config.toml
n_layer = 10
d_model = 64
n_head = 2
n_kv_head = 2
head_dim = 32
d_mlp = 256
vocab_size = 2048
activation = "tanh_gelu"
norm = "layernorm"
norm_place = "pre"
norm_eps = 1e-06
positions = "rope"
rope_base = 4890.0
rope_fraction = 0.5
qk_norm = false
attn_scale = 0.177
bias = "none"
tie_embeddings = false
parallel_block = true
init = "trunc"
init_std_qkv = 0.0451
init_std_o = 0.0
init_std_up = 0.0451
init_std_down = 0.0
optimizer = "soap_variant"
lr = 0.00655
lr_mult_o = 0.988
lr_mult_up = 0.663
beta1 = 0.95
beta2 = 0.98
lr_head = 0.0148
grad_clip = 1.0
warmup_steps = 200
schedule = "cos"
final_lr_fraction = 0.1
batch_tokens = [16384, 32768, 65536]
seq_len = 1024
doc_mask = true
train_tokens = 158000000
steps = 4587
dataset = "wikipedia_en"
Each number is 500 + 50 x the weight over the matrix's rms, rounded and kept within 0 to 999. Layers, rows and columns count from 0. Numbers have three digits each.

# layer 2 MLP up, 256x64, rms 0.183, rows 86-192, columns 0-63
526475480518473499595490554426495469519403509565543458514448500484476473470548519465496563436496503504400581558428328536468475501417402521485539435510443555441371517526377431492449462553547552
549497491490540482484443449488566501491483461451515419515542525539520473552547494447541489515496560499427487476512518549491594477513418532552502425476496488507551482493486456468518412504493542
500502539518491468509492536637501488493464543491537461563547532544524561509498557592447458516433492433464507527493532511544462512487535463463459515463488503475501405486530458448453526533501455
513463524527426493497432530511472452416510525382460471546494405558487496472462459492551495521420494445495477539507492483479499539477580572537508461498434518506565452538559477531494421482535487
532483519412416566537632523471457439512566577494536504521436513513528468497431483540575496508371547571476528538447439514587487588478494465390457607479532458427479576479506494515421595628472625
524569521481422468462533462525511532508525456550534434444477567444516549495558505416499508462528429419496505558556564449456581516544520479519462465520530506457497584562583394447582464519489545
529446463523465482527477518494515477468502473488482551480477393420449518498484488522479487469474518489518537462453564478474370520503460496528464510500526505480459515484501484481482527455527523
495541445472595540479493477496469503491540583498378463425574526507453497548519545557451440503460514504525430558517589490546486511544527576479461486463462537569555484443519538510445475527518482
541548420569497488455450539477437461428490579540513445538574465527529360467454481578531473506487569461538484499529383490658467550487466487576492426446511521525628393512488560528475528459454453
564506418471428486524474540558486470452513476459489422519549496621471409518439608436549522446486554541534573541513492495511441430546482575557449509507439519534524444498455499491515524526471522
559533458575466542511469452556532472531533487514476498512558515489504505534532500472525526539472498541477477463503444456478541434467507504463441510515453548552485476513500550475431567578550505
510423508495568517431481433478437465518574425459463517433547565558488562466521526461505561530537529570595467504560462546460573516551476584496440476560425572594632506528563550569509541521505470
505547501529422468406486665554483488550528533454476503573603514572464516509480499426476481588571529464499422464497456455506493625493468592432467468441481510465505485656520560538330566456484498
383481411603527433522574517456470387477525401621492484499570574512524545538506466526422532388549505544553524492546516556483443530446476467452563530554492555545519376506489471382466523441509491
402511468445533486437548487577467430482489514525504441510532436474527459553439466484608470557429501554437506413516483551504532456473518477491493593470466527535564551449515518530443553389410503
493492549516523483574548467506538472505525495405448479539511574423465609594460466488520520451516485464485435494480484555500509511497474421537430514480515509562528445517535456394496474561500465
465477545588476474539485477492507524475496508464487530536583450524558416506523442530534591442536485518374498506474484396483470498467447458453486556524464496445490563502460560665442490428402508
504381514471444525562526558489522532453562527527519521615552503467453491448494475541545534411479532531480516537458576389482522562447523429447562574486532466544456550463496469562432628491466554
529492542446652491410501464607417495508637492473524477481544567448500540449561457329506456445502381442514336573542481469481533521522649427538388597481501461457498533454576504444620399552501419
527611525537597459463543419501418554456445468553552521476462554540430578511527428471577485536523463544544485499640535552508561570598567532484488488460502593509494520466466575470578462469397520
509498463522485511465446486535497511519477512484482531521511497500530493483455540529507521531484525521522543512474513497479454535502489509495502506495510552508520510546532500514475495522554523
478447559511494423534511537558482535418490559521485495595504439561505500481532471493546504469535486368495505550465430501438446550461615504576519616495496532457478427547409457470550436454581478
441496500491549484541497482538512479474478498495509523498501473419476548503540523543514501509533499494508512425488569486547478537516491534486517533517524492493564517501545483535533505493496465
513563471487549562567521438568460506542466594417477504488480503502526589567558543470515442482448475552574499595545514499517525550535507459417512585541539501496572536425585529495430395526554580
407498452537454465509508526487501533449495538486522456562501467463477522503501532569495500468540521459502527488452502514491466535506498447481547517526519459478504496495537460499499522501563547
522536494575456474525561517454518579491528469519552507521505568472484525546446490622452494587448491549507527495525509567458523494393463492525425479517427573504551440482413439467519549504599615
564404419537395468672550480646526437416450536526492442508452506482567471551391494538468649374487566533535552555445337551472506440594579394535450541429483530405435426581528513509566553515447576
513536483436505497561556514446420596519574535549501445512537540468576522557525522535524593447450482444429442444460477452417509573559502530502542596520478442491554582406426559444513441483478480
512481509520593457523429479587492448475550470484495525512551509477435521508501527490470575523482522503506503513553516500478611467526529496466542466492495515474529438499541446551528523484472424
464599499522502491461479455548507559489505569491515567599512500487503493463519498431552497556509591458498501548410415437470458578468469531511407569497468466482548540611468484496436482538479519
582503510402431512579510381388480429438580471593522464444513460523565483561406454650514669600363478584518593417489536551531533361492416631487458483470456635542433535516506578446463539592508440
503565504562493527550482521525530490429510557413580513596610510543544564532445441527568443398447563486486492488404545497439591547479489368464511386553470525428543539623532607523489472413427475
510511448534516416541383413500519520437564459434509570499480532463433585482422470509503511443416487489617446501515532495441583540452410470561543438503459532535592503504436550439509550506561482
547511590454553410412588443474443569448465533372505515550446521474461574439502530436490452497476551563443539489499636474448515564551533469495457549419491505514483617520487448551456534485522522
527454386490392515504440620548448475567478502461581405519504429493497510482378557520514463525517547528497491500531449489551467502475468412495412475512379548495575463515566452592531562504445570
597521443507460460473456542519532506503526458603574570522487395452465459417505578488510526592533468534522550497477509452622520487580509513522457543552526519437471547544439420433416563492486509
456485476535523466478443470543468470456543521493531578490533474520479539530459549495541517527491534560573560510508540523436479535513471507589491522461508466512548461492501472506442554416491492
492518507535524505467475519498495478506483509527509467519523528437471538508491516494549549592476480423478475499555528484529514467516541447514495495543464464471554540458520480498475505448513475
482517516518500402580472386432489509503458495596432473532604528481561458580469519489573570506527578652546563429425405562428490440448487455462460509505460435604535458472414486552503533411431493
369456520441546523445432421533417502490586547485411467492541477545489450560444551562532540538482516525463464425566547480504521425529506534621584494537461490581597496407558532432491559498497470
605456457446581505509480498514450396507510542413508523468536521571442534459519579423536514477433570481569404561457570497394455531534530555539487497504506572493514403524501635497514483493496460
516475489622342496520456606519412516508598572566513462507587480580496463521440578487447610605483556460517542536449448477518443416434443564527429520507486484414551440615500513519452545502568605
501469380465356540549497463462454584480521520502449516451550455581527537609372511512495536504471503535571521497519490490483409497418463593553547496479533536451449451463515486539587508551489417
470463471435572458577545521461468448476503529507564589525585527482499472572342544576515528549429482538509538506487386527544408501455463368529542564502471514513503580574429559564455524466448531
484543495536418518588606488531572508448431590652549515543480474488545549458522549531447499449469607439437598494460557490469355512385463414500510546507476545222424551437533373465570448492475586
520450528541475513528440443520431500494537487505477511502550536524516508514486551417565520511454524494533462471521488476539514452520451492443477517490523492519575541476541555553445533482473438
423498512513472480459493532462618545510502478558491457503500600473513545328557498503402514528479515537492551480445485664551630544315502437456535425496575540496412449598475391482595440536503602
474468478496548497656416457462521521566558504501510514532577476430489548509455481509566559508440621565571518486482509519409497442363345500518572516496519519510473290550484515528365548475484457
474479536520496477485450551476479512510515509464511467557487441448464508476554587503557551588566571506447494461459575470489604467489461521516488484494431487535546501531527433449466506542499466
493502511482496503532473490503519488510506510498504521497510483464481524476518505491491517505490475510503482486474514499496526530499471522499506485477486502522502517506493523494492501510538511
512461440544542463474527437458436525479491476485498422565515491559550447474529533580499483447557611486560532535583522530503429400565458441562456474455527508435517513534519512511456570491407522
495511492476497488521469514478529483536485497494469549494487471439486506468495556481500526522511541502533550471422491526470487547480498516481512513533478553463499530578499480516450471519521554
464595544440531568460551494488518504539564629393540542479499530503528545481451500518514511495499508537503420487520443419483448594539555429535468538427492433483574564521491557440413537444459468
456563567504500523479449520392464484464542493504597485491575481481522570494502516446605517455600587486496457508517524526553530560495465449557507551471552410593490358545516529489436520501460506
527618481401472518401496397551414525462556561453500503528576530505497512502494538470581490462530459527588421506525520458484416514562526514534424492480481464403489494508493458496496460531470466
443451386515617509518606509441527467492520499486415423502496614417490546489696539531469572474530509554600569467448554555397496511503557497437512559529522516586450491500551401470499569524456517
480522527586511515512497489558521484521550516469502585602505519484456517428471480486484517494496447555451535428564487540523514497465544507525522476651462572532498416550538450510501527487552527
560540543392527546510606450513494574479555479526489533598523502381532506468601471441488578495560357442532546487515489446515476553524616531586467544447526596430543623571442436458612574501446498
427490578447507557489501471518481567519525556461563538516517584489555439429518476446522531499521488554496509498517433436456509518453487417519452499529451505432551613615464481507464458507468612
479510533509545514541551484471486441504517537493514558429533547502495526455570506514485526515490481476533520449541508561502491578506511538517557528530534483576509584527521570533506432571524537
550495507461454561514486464515487495503488479377484454469576504452469498452493513509516553472536539529574544553452525437510482485437467606509495585490467509439528577518489465580491472364470500
535471546528422520482471496550478465425592451552542488526535471572517496496438414527513487463434441557619542542497407525487481428474489489548529610489458536532596508435495588491573511435414507
467502446543532525565516525435531509541458464544431505540497405497473579500530516492453486413485561456528587445419573456508415494428404558448505527531514554448402548480533469549406492531497585
529447529545447445484454526535489535458416496622496535560549472497539450407451464536471516464459500485495477565504506449540465506493506482551499527464451507461478497574444434535496459459393451
504503435531446602475533543453550518421478532514439478409422514525476482510559501563504477576429448535503512453471540455461533565562393493455587591517483525557517480514578486492480498557517426
548519478533437592468612509562462461484461585456544437602526573472519544493414452501479474521512417455537389518549551556547477488539389449478405500484418479431458478486518591530463524531562468
474440405429514487510493456489481457565543535570416526431525438459485481495532512538504517532454478517468520487476465518481467559559445539419484525558492535562498557412550488520494463541535503
497528489470431642560480495526428529524563447352466514513550527493550515487515549471523465532553478531526561490493517482375449473573457499512503417326528526471628506478468470485491490536535544
483528498472562546449444422473509461481587544454506501545491543398413506452726491417519415488540473477508498584557497452443549545459485550528538525464472498390478568421527427497545425487523451
460429478447434511468502543481434435507608605463534514514480496488450434503532529520514511495571456571440458458484507468464432526543501523530538568501471473571506569520619503431450475534607548
396450474499503442488482449427439530573582474450497552477439510460535474471595462518475565558389539630482752405489526606548712515510403481501595534475574513642446580510482338428407551567498603
514501483506485489449516501484512479516479474543560490509487464482491433472519515484495505476535514523524515498463468547570555501550482542512460486497436501503434460501504493513530548495482496
510479414602467484598580498485513495421522470429495482508534465483582517540570533518488479526542505481551442587621513519533506398512443488515517529502542527495481495463510509482505511515499489
411543523606546428484521529493440471583499540549480469540382568403519536344545354475480508527534474497505435536486485523550664482482555377515527547503503474523493569570483409311485454539494568
457477435650290517536403550519382444444482498463559472567637481573483436552393528546565687525554501410536449457454255411489408495429512485608437410389473473365578526692456452520469476450411523
494493491536723482474498574466441557454494580422567449465539542532537433528593592465553568439479531518473531447529480525398523448602541433524469526496434429609470430547385456509402597545498553
463504455404480565520581502480549470457451502508462551485465486505517481545607456597451536495382466461482427477452471545511466467515483560471421496556444452467442491439460473500513439538579464
639429426649371553461501533578527468400550542527531558540624478570482486490472564480495614508575593499518519585443432469497422486463499365589381403456460529372535482627448415623517538504502553
440511450604551568544569586468502507513517570568463430472548510413583458490620450479373473486494467486503463512466527521668469477539433602440617489535487534500398586404441462481566452517445498
529537541599629516538580514601564513452496554464495436439420474529574523461562573457417461480492457475433566572482544462472498502465561571644505481498517587517476613600493573482530531457490656
518535463457492466526501465524489517482501483553488429478543544441512509604491534498488495476515524475549476558541451496525462488466545436510436497482424499512586489389522509486571487432499464
511514496464508490441544539571453523512543554470490494534596502507520546569487487484490507529510374489490493473523535422525488504510555451508507525490475486451613582482565455552532409475494459
485404504488469484500455469553437495490505455506481459522545374502479392496506549548477592532538453591561570497477443419531480499437476401534444442490582552527534545557568544521464568474454500
496483482545528504484524507518427471507483511509518490500499496506488521536490475499508506487484503485490471477521514535501490505526507467528489518481515527514520459501511510482474522490482511
543427430462480567557506466499477441440494532580451453444518454490590518466524582531472412561335359515480590497509456491595545448548548495462537438584494569520527620427421542521444512506480538
512497590399462528522456482571475461445546514462592528576511341545562469567398584577581489515471457549508530511443466438524503545558490502614501479459543470466479481566528531542457483412455406
538496530511489518463475528477451500537490487549496488476513488523514475475497536456509573551546609523518452436469518509528464502549506466492436566522444482502464474483474496511488614464459511
462482540498502478503444517462474447443518491465526450477521512524559462502533519533508483540477480492479520508582436531505566522463529492553461474455495503526509493450602473483516502538503512
513535500490543463474538413528444430417479517488518530516499537567566551495497477520475422438443412495446482555598489601545514494499509507591530539487528586469457544441427497478517380485454488
479431552523519526513532464438493426484506580563468430461457523473483576530487425440553486543445511515461485457538436544564351556523461535471560526428526523596506549475554590501475497508545520
539432389544413452538432558542559460475466569546512522509479398548496554501457494579457554528498472496459522440481587467523501486538488450526502482545510566563509515461509561532498503445528511
445513515627486476496568607551499459525467582469501498579446464519554464429464423533583448594477487469444545485432513600535453515502492453500479509509443533528493570552466467482477479471563560
534379465532486458510503478487533505496523449527561524476526480480507443426417493515527565463558558550583499494464490506462487432484465439514427442454451517443484430528510478599531547534562569
432501463532485582583441567484426480413557481488526534396495555459502471422552346622464462451518548499417579553515443539601611488562512492510570416462535546609498400544517455553543503557515505
506547526527510553464483503514491511481487581533526536485526492478478535464526463464427500525515444494429503505514501451492466516485543484509481489478438445398455497486496450500561451495567486
465474505518564535448448406495515464469505493474579499522478511472489522503582451579471557434576443487495524518513498472528467610605508601476445516485508509579533542492485507542542481555531474
438488410446516530573522466488565438496493411595514524447444336555490511472560454510483561456509450514504466494522481580463561558552549568488512559512448559465423414482574440505512302586399350
358533439475543549476629509458557552542524545485483440388466510495462551520592466450481506474538512582524427501539464496516570520441453477476559429555505453556483509416545457420512472488552520
542477513462497476528463447486496538491453521626567466481522552639461436518434613533587492525400494459485533451534456446527417532496482423477441476504488503567549490575559479579418556552462488
483469495518551574458590582514440556552491505509532503554492415465572504398571500578403440557457486482444546545540513472637572523428424515529514558531560542502491580475561421370456410498506532
462520479569523526579524572511506448474613535490448469501585543516575473492518576541528529517545548582553535527445455576400436528476501429383514411512455469571568405569540517541400597536455552
468433545466502481604505422499531524482452452489461517483543612441474492477479524497538486494408588500528399510497590527609464544463489463562539512526530485512431427611613451557447509498406515
493437412575478503439386509528526449505494496547512399405628624530496459532452507560492579592426490555418450444414483578505544459490446498531548426520468492608546404489588601519441575444485526
558471566392535546419465396458410499466527483417534457574537494535508473538481472477643460387472518577474574517573582427403470469615494494577479451469534528532552559498561490527448482491436484
439526471519523588553537587505505577531545445483453487442571537559513541518505539497562571405558447547543545515522549440437502489516606530579445500507509525536464440448478444499585460528389465
523498563455459541539493481499514512485484453527583537507542451524516531484495536539530595455450513459405507440430471522485491463469407523504489518469466554499577514455425482588505552484392518
513499491429442571496478462501490521530559587425530455379573541489524469458569442500440487424509387593507496463538505566616552573543599620556551488561473551497343535469493556488518477542545469
# layer 2 MLP down (transposed), 256x64, rms 0.273, rows 86-192, columns 0-63
493574468543527462489511532471524589484518504475533511466528575555535536530437505487479459525574526528563533528546586456537546574556589485525491540535550434512562472470545589528539544459499522
449552504527526537538531519508513509491464475512480512511423469428484502454466514544530479521495431527503512491472491536477406527519635510469496576494468461507493523490521577493491553484455448
457496507519506479495534515523471489458506412475464507481420492459467545526491511494541573534458521464393422501472517452492530440557538417504545570430531554591503492584570570512505527546516400
529503454551442443525485562501521498475506465408407492509411403548473418446486459488522529517483597436560451485431540434445503517537591597526555497506497568549513418549532491504444479500536499
584446458379496518566549384443518473527382551463510505447421471492526435455436460471420519547480479387465484484467392670498453483426515525512534665485522461496557483524529513438494501510587524
476477521561581511507471546550504466586492516469510565492528480504468539499471557540509519524546544558499514434437507561547481462458474570471564438558484550531493417480439543455443489489600541
450497498483540506457528500464472558522492547458496464492508562588505472470483455523489492494471506530493445551541448548513562476475506487444529466543484465511488500532476513518497495482511475
537556528492543532461443460474495569541612498519448524421586544587516570458502562617456426496510467500528607503485450548506480460567524606481565570449539425531543483478494503505527453536499442
606449455481510418439397564533471423560483575537431597459417528470441471548544480526504434525445579465444405525460401503563546562465498566496548394448480533499533475460452519516473519452507420
565441558500526443504493474484575550544436464521502548551467461431584562492483461569496470572564436481523482479477446462508554571484481480465558455499609594480483501468547576510487527464513497
532425530475545514526532540425498501549435500514570518500523493528499506516460480489551481470499476459527523539507583521503400554531500494537537468495504438477505529493474448532496420448502503
602487500535493550523567490497527493350458545529557454532449564486522472604476489585459529510483479507411452511419557614495472511490502513523557478552576507457382478552524551480433490603514493
497439504507541545626510358502527532445513540537547524450450498440501504522509516583561477472479459531543577527498540597492504407548571482553543541516461553569540501430490453489558458525495507
474534456429507436590484442453519601478474560436491547448532553515531567441495521443579473506550582505521384500454520418495542592561441496527465570466470404491454506550470465571583459521484465
396529490505516546407565469537532449623440525546413409528516437539491484497481445476510460542460460539511470494478589549514589485414475454430504576506452502588569567454417545547502458452448470
516487484475482518445514562516497443589456447517487473574505449498525432659563517497487473529521445482466476465526478500512592368452480558449561424513441497503529402504405491483490495438509480
476462429411520485515479556478495465518498520520490476551545506525447519454521520464387425473512524505613458465486486506513540505522488533596496413468515419531489461518499415398527554583578467
502591497500568449486506493401537447496500472416461480422422440486543494537505520460445495553542473452519572464446471592479483395413504520554487392506475560486510421565531524437506470496535458
396400480544403525547498477416559445444426514457471548344536449492531441472472485482446551484546566563519593472479470484447479530482456534535495433473528565585520486544477425511428599436468497
543469499489470516505459615533585463558485518496486487501603437519514470481448574523381479484529517446520535602403501568547540420398502492566573496531538391490515526561487438553514525521576464
488507526472540486503502513468496508446495446510532448503499492509491504550508481490504497493502491480488493456514542508553569495523500502492485518523511438476491472487515501517464505473466463
535561512479447435455515579513489553549499572472409589581362432456549475494511490446553463554578495473430477479442427504494487591496518458444466528477512564426480473628447529358532414530573479
560497503535478522492503528471517553498483471502506537519516534560536458544471479461480525516504476502523571573520480499486499476498526483496490476489503510482464493495476532496525532479499496
548492435523493500462450561412454567482504435461508401533483539485513445470426465562529531478477440493425452478508483465449463444483480485594485480461481459489507535587467496481613555443461414
610540507447498541505527506536547568574518473501498503495494502541538433492512519471504494496532521549465471540523515513515528506470486546522481483468515523482498534546510485468505436499485494
571480502557574542523533487375500494486509590469478495548500497450415514484539467508497503368473522455443485556464483517447474494522553440583480490521500483527451522564504536495490486490482436
522551525482501581564431512556497464467510568423436491502482479610576497569403525489454564335481605581477413584408406553497466499508567479532451525490555333468646539537547433609525544566477614
530465570528509525434472442562507425466420468470507580469474447598470465477457494470530448555518474530537549496521471590581465442482488477489476464472537498514434477546515465557492555578474522
490546493520455524485532560490510526534408479525473514515512461536544431561503480510532493519561432488440555509479488479500381512431509472508472504484508457494495575479497518486498464537505546
517571429493469513495459496587531519495561486615532495560436457511451484457468546499473488492409584542492467485440513467483447418442560508506365461481535457490488492588411488549572454547554416
578676495406433395542566518311414494515518477482408651445528469503561569511451405579443496485482545522465490455449484473536452378531482638524517373565467539582367536527525390341527592547541564
576495532410536472472477555461420461560529442521500433505453498379465428509477520394438510535587476437480533529483512498545460482522519466551484519504626560497493396406496508519541541570540537
501506484447503564441550570531492495560437542526481441480507536519527441522535522488558484545532471503434557497479504478552444499555598585443463578520489490444406498521542433523477444505464489
533514521498467532507427536552556487543560473550501478453466470520399478503534500571572524431605458444550434505503337511534466482454419516511541430518506496444503500504513458467493448512514518
495581573509530513532532390477569441479467477556479530506472483480495503527555449451544585533426533465532534579490609467500525515516473592464566516525597465477387532502515542492464435445490447
455488557463545532558576431504463493498478491453479465491544549496499531561445438553552466416516529470486461508540479559486484457453493503482578445486480490603553513455572595554493461508508517
441419415535556463453448516627502457532591519509550532500555506458490539515505580522517518499490524570579585489558519504473490518533462503582487523456499517486511461467520501522407555351461595
518488532492500530552515434508533503504474503495467513473436458537514484523509483479473465440525495557509532496450476537507493470490488532487496504462484511505427447506493476522532475544484501
529520432492525490472489578657485461493409522473472526534442491532499538535450531544490493481483504452480467519462560470544470493471562587430523487462491402482517587438567507571425585550506510
582499463556441492484514571423563580569507516519535476490488561485446477425577479493517507445561486582532513513438439553510499514460483484374406470521463433482477486567491434482460494470511514
459583533541415514443502515501535595495465513538485516515493506473508478506424460509474492493548442515422526493524451426545452509508476441417477473549507449502490576459476368468461503482481502
464470433579409371548484565564547465580495533501501557401534483565497565350531421464420485453523554535549412543534479438515560617348520528515445482547463478438385602465473391497496535633596581
433518567580564413485476543505508469456470514482525471508453474407415518495549527587517488485503543499490518473413487538479487544515493450438532509479486441548598582480518539459477536493525613
563488554561503539480460453562535523538498470508488519497453498538477513492577489476577556540506529491566480521499545421439612472639520500522524460483442543500500457490446482477499491474635530
565399445450439476563610437399471545310505615480649469556397465477533673555665448524412480476556598519424440557587529372515520452500556548460566550505551639341554496437604360424490386519452498
531480449417523462506591532392536496433515523476493474516464459531497495501498481574479476474512472479429586508482503510406476533492604514531492510507479469469472513561483511476522492516492510
469467495623621482548529471417604519492593532546545458449457651385471643490538421625417575510515459381488505493497457529436522569461551442461565635513545516514443487498636406454537516676529627
468511524569467576527511618552435548514438515483481463479571547530478390395445556377539500548608477550456608576515478506542548479496406568524465526485456537303525484509431541535549511657505493
520522461490504514480503460526492526511436476545501562487526540597551511510476476489504470433437500516527532555578478557494414562519523494484534501530570545492401543532499541509517513451464518
538511500512516500460512506503488495496472480500516513512488490545505488531474509486509500492518509489501491522506488489490461474494538471494492522518508469480496508471511528510519522500495484
487532546427504529553463508552489460502507483449509524433486509507488532493476498445529531508487444552483455470431462514478523544434570540480558473541470475580488470487524515523493478526503489
496485506486503483525499499487489505438504486511528466498488502558482476535485476480520497485488484497472463524584459455500520488513523506492479524477528457530506469432505495473549529481505483
485436501479518469502490555494487461488445474568498462490451490515468556555594471528465474537470366473575554462535475570518564448486486438470569547616537537522483512506521447553531466488554542
559511492520528552502502486522494507580423465564419529528430522521472382529527515534491487520460452569466462492449489538429469514535452516420473426533580544405505561530532542523552490484494471
492559397445383538425506516479467627452652611538489445519632496546585574497527584459570523428546543555573467454538456384517408611504459520519383537447480505506483495494478464404534538542468437
423532479529454544412525507531475428431575491560493394471581688521538535413642533488600505509401436600603487500501667416530437587454547679465451517574494472499510391462517380545490474311515424
587433482470534467564564516482571502474446494537541457472480436439527492580452478528504558476438511437539522474505525538509487491509541551474469510410550423530535590539458533486478536572426491
531510488616536483567481536458527439515453491521546450550514530515491457460483587646494493534448545559518428553502517502577469552558432482475474415476521471556451443459562486486373561446476535
419474431466517511430539503516414473447592585500471462458557487523467561505528549571477529500458473535535552581505600455500476475491508476444506515444495415554476498496513592557491555528433543
498516466527481539494550531516499522490512479505525424568416455507501491546503524508593480461567537548468478567528515475528518473518508482503535487485453551473501460421494475485467522481508451
502518519553512525498520481510492462487477459554560548572520520501628473570524526540496591530551489501559599435569497545493512492491555379495513459572454517531551503447551476485529486612465480
579527542615458439500531473559517560579573455539550475516546537505446490488569448608640520496517489446467560519490437450412507443522542417463504583481545546521512463490457717599595480484501507
498483558444479486453463513523501521455525579509554542452492574499524411492476515512522497600489483536450470579540459485475495509528524467544504539471470446526571479460442509466572487463490461
507429486505487503466493487549487512459446516551488461556561571530566478445441426466570606522438449504542449557566584452529526502503488586526441467544454500556504503526531512568495482514399456
607487582429453483507531557535519477555470504470489467453467499574531585518577609485516505509441472412564472452436531591534496522486606433509538414491507451541609508507509526550452460483464479
431455503485575474534456579522530500495488469481507502500593497582544488611580561485523509433570592516504594447510521456478519520524585529528507476533512539534586504480497435520548479469539532
538471462404570511545422503447481564504510376520583469518519474480543448535563509527510499474538522509448481491512544492482470501496539424491493499580517448469591493468533552491449537558586484
508485495531532341426493516536549500433465582615518458428428448517440492462483467523456541477434488461500488520501467518557600531418507478487529614661476471584406495490498566534538516452432475
428570461466444532461476537545517573463455657619460468541511505439561491379556460439530393522492440551498560476471453482484530417561519473460568439511461407565620486534461528413513343531513550
529576525511567529474495434532511613602400389501451488509456576553522531478530442464490530511486570500553511511542540555513588484446500518477454430511500501527516472507431532545509474493419481
311444509527540382567489251430401534580556411414390656455474438498399561410336474460440561411483624596561570418493584747575566595415425449571570432458586646706561508770386369431470565496472587
489507539465520527516485535470511548451506486496419492482529540481466539506476487511525487522484447467491521492538531446482462497480501493436545504532560432546525572517468532493497474533514541
479483568472558535446473531485454511548472496601497541486444502506424479498432487467555518462543475543481585457411513522443520574482538480397501482501464436535526489517488519528463482561469473
534409477560564485506517433470562447365461432517456528522422511540489395498496542482438503495623499491482590526511600534480413427499524458570540497574513701529523528492585605552426486575499494
535459577610456581586481572389514524523606544549545376536664431595488448505522574529502619436598442448429472560521481501475453397464330529670374359446582455544526451609534525540508471431539551
473517530400517453458471622523519480419548409509482595483475405443418452467496566484416461509583463453478491377517481450468431481515452479497544481567440568532515503414455621473512508455537492
503462447472509476436520555467505522481512460495577521482428424499480491477388531558533562501499609509507481492436471486462513504520432487489531489555521419492447496513486569443552453452539485
603488574597435629542483543445581329439456458496565517426771430586417396470406582354470571417487427500587528508496465580531567405430541433551520419532468537524519552497446494650456524463529412
586445470557477353489507402518588429469494475468517462405528448495536519477509626478357448585452504340536541681495534557425493532482379370473494597536495490481549555513520505413508366446492521
454489454440432485432502513419455419490504492539441520587533534454415497563488440561608519521493546508523475430470509557489492536526470457435533471531521375524510530453557447513505503598573449
520465571555524533486503496488522474517491515501513573476473463534461542447546489531497516504504520535490580473460532525463506532523486527498588520519609504483488548571458504542434490560470523
500531511485523534534465506420476602566469466465503506451457521481541492438488548482477433504545577516486487541538531557520461533483499509477512546440468475520385412448434514506480570558500480
569525436499513541472483544437528474547496494499515533459462580543514595539492498485588424543482515445448480426473535611521496557590546594484493572501420444499452508476426475514444457465569539
510497488453464508501445467468542489491485464465460492496482476474457477497481501497476497508517453499510500505465497476484499479485475532479469462481471465498480504497517450482494454492518473
599443551430496584500520400536443386444533560503447526503428396582455390518522533476606412466432528532519552444494518493447660503480553440464517499528541509505455497498431620531458507519485541
501552548561494532523520586431489574530466463502471494509497561512452492487530450561472546523494522552539477470509537547481478476560333477530559532454442530565380471461486523442521492503567634
442494540485555476523535495545547523519503517510516537560493516465504549533484488518460469480511441503505518529513488501523540526461513538483572488524584496496525562549519533508532462596526464
469489457494462515547523500503457424368579552470505520497550488499555475452519512496443527526462494525502498455481444466464528544470498481524479521494548583523526480490570546485533470534507532
440598455570457514478523496504481410489516436453487536473524589557508612538472445435390525515387567457569497570600399478621508475473509589517425517498529454443473493425421444518504394476491434
443486491505483438443542398397502548497650495496512448477459488446446539554515477564575459487549552532464481578560550453534447542523469569539437452355510493627535503452497500486450560412474603
497502528508602545486479456486508591512510453459543490477581605479480423489567533502541463463561523530548487569512410562523522487459511537477536457501514442503537481534473468516528561523535494
488487599613486440538508568506482530551433467529527546588451496490465420471476503544523508564494478403501584473483554551465473533576523421471488511488472439586475551495500529535530501589503434
508530511478446478503504524491506457484471484469495411466499484507466488497559509439501481512489490402437539567496497540544541510479493532491551519535530448554552536490481441467499491464415441
497468499396565513550493575526539445519437526476546512513363525552487452483465457649543481530509519531528561485471508531601380570461529549448547623471481427488471495485482542599460618599503482
513432476445457452517505496465549458482458393519507466497480522572494455521526527516555495491592497486528475447510525525535528471499428490447495509542554514489446502516494502523472527517449463
580520539517509512585500600506497525593477480541493569526464489488498456552498546468543463507482489529495512543511520470457543421488533435443559429491539472453478475508539551492512525524563520
561586533428541499506509515557527514526574483485523578511628438580507567573520546551489562519473503436511441509443546522553538605531454394441484467507478318438551445535480492512501511543585477
602438529478513493543427524563499502475457423504475562589516506491504536511421508543506464491488513482480528509455588499498455474499502492531497543479511543487544458566492557573440517512454485
410483487491481466472590487505548443556474428494453608513507536457573446531550454486405482492601544583419540515547514510468538569531523554495526456457519579527500425506496470492502520471483478
499519518485455443512559554537455510491511502471537484519604476563474462561417565367448500512542531483534493497550449521517383515494543442516554555472536431466543587554400545661542525560406555
535484532451454446540470468555535488574452505512485475533528440597497451568423555535474468456554560544504552429574514451575583397497456481464459566496492513541462460386536465565617396526512465
484512511518532553565532418413504506506447349530458509445498582536555446537504510537571467439439581433456543530504450511545474379511456433544480437490500617437451459526574468470518528546546491
507498444519550525494475571455445473570542560567541399534426369369452522527536485556479427432600530517578480560520440495550472447392410530521502545558532469488475477494442432505467464404489497
467510459558466434493492641551545495491544491505473568478454536514471481415514511468394495483538492433554424506421408505519468552479446460474465548467484508527467467499488482443516528515571465
570533564490428456447437387570530517467468527453500492528466452505489445495520494519470443563464530472518489515539461513544550471510386541462558451524522536472492541474569552501450477481586536
571429497500579440493442474352499520469497457551525486525506538520438486594558518558474487474638559506556529490533474496489543540471540522430511473484452445519572539466488567506485489536512481
501532438445526504498537426466527445633534555452558419486631503503495459470543499574477438496510544497448462587536517544490616550607528454537421437545385497501514488520576520652559545485522340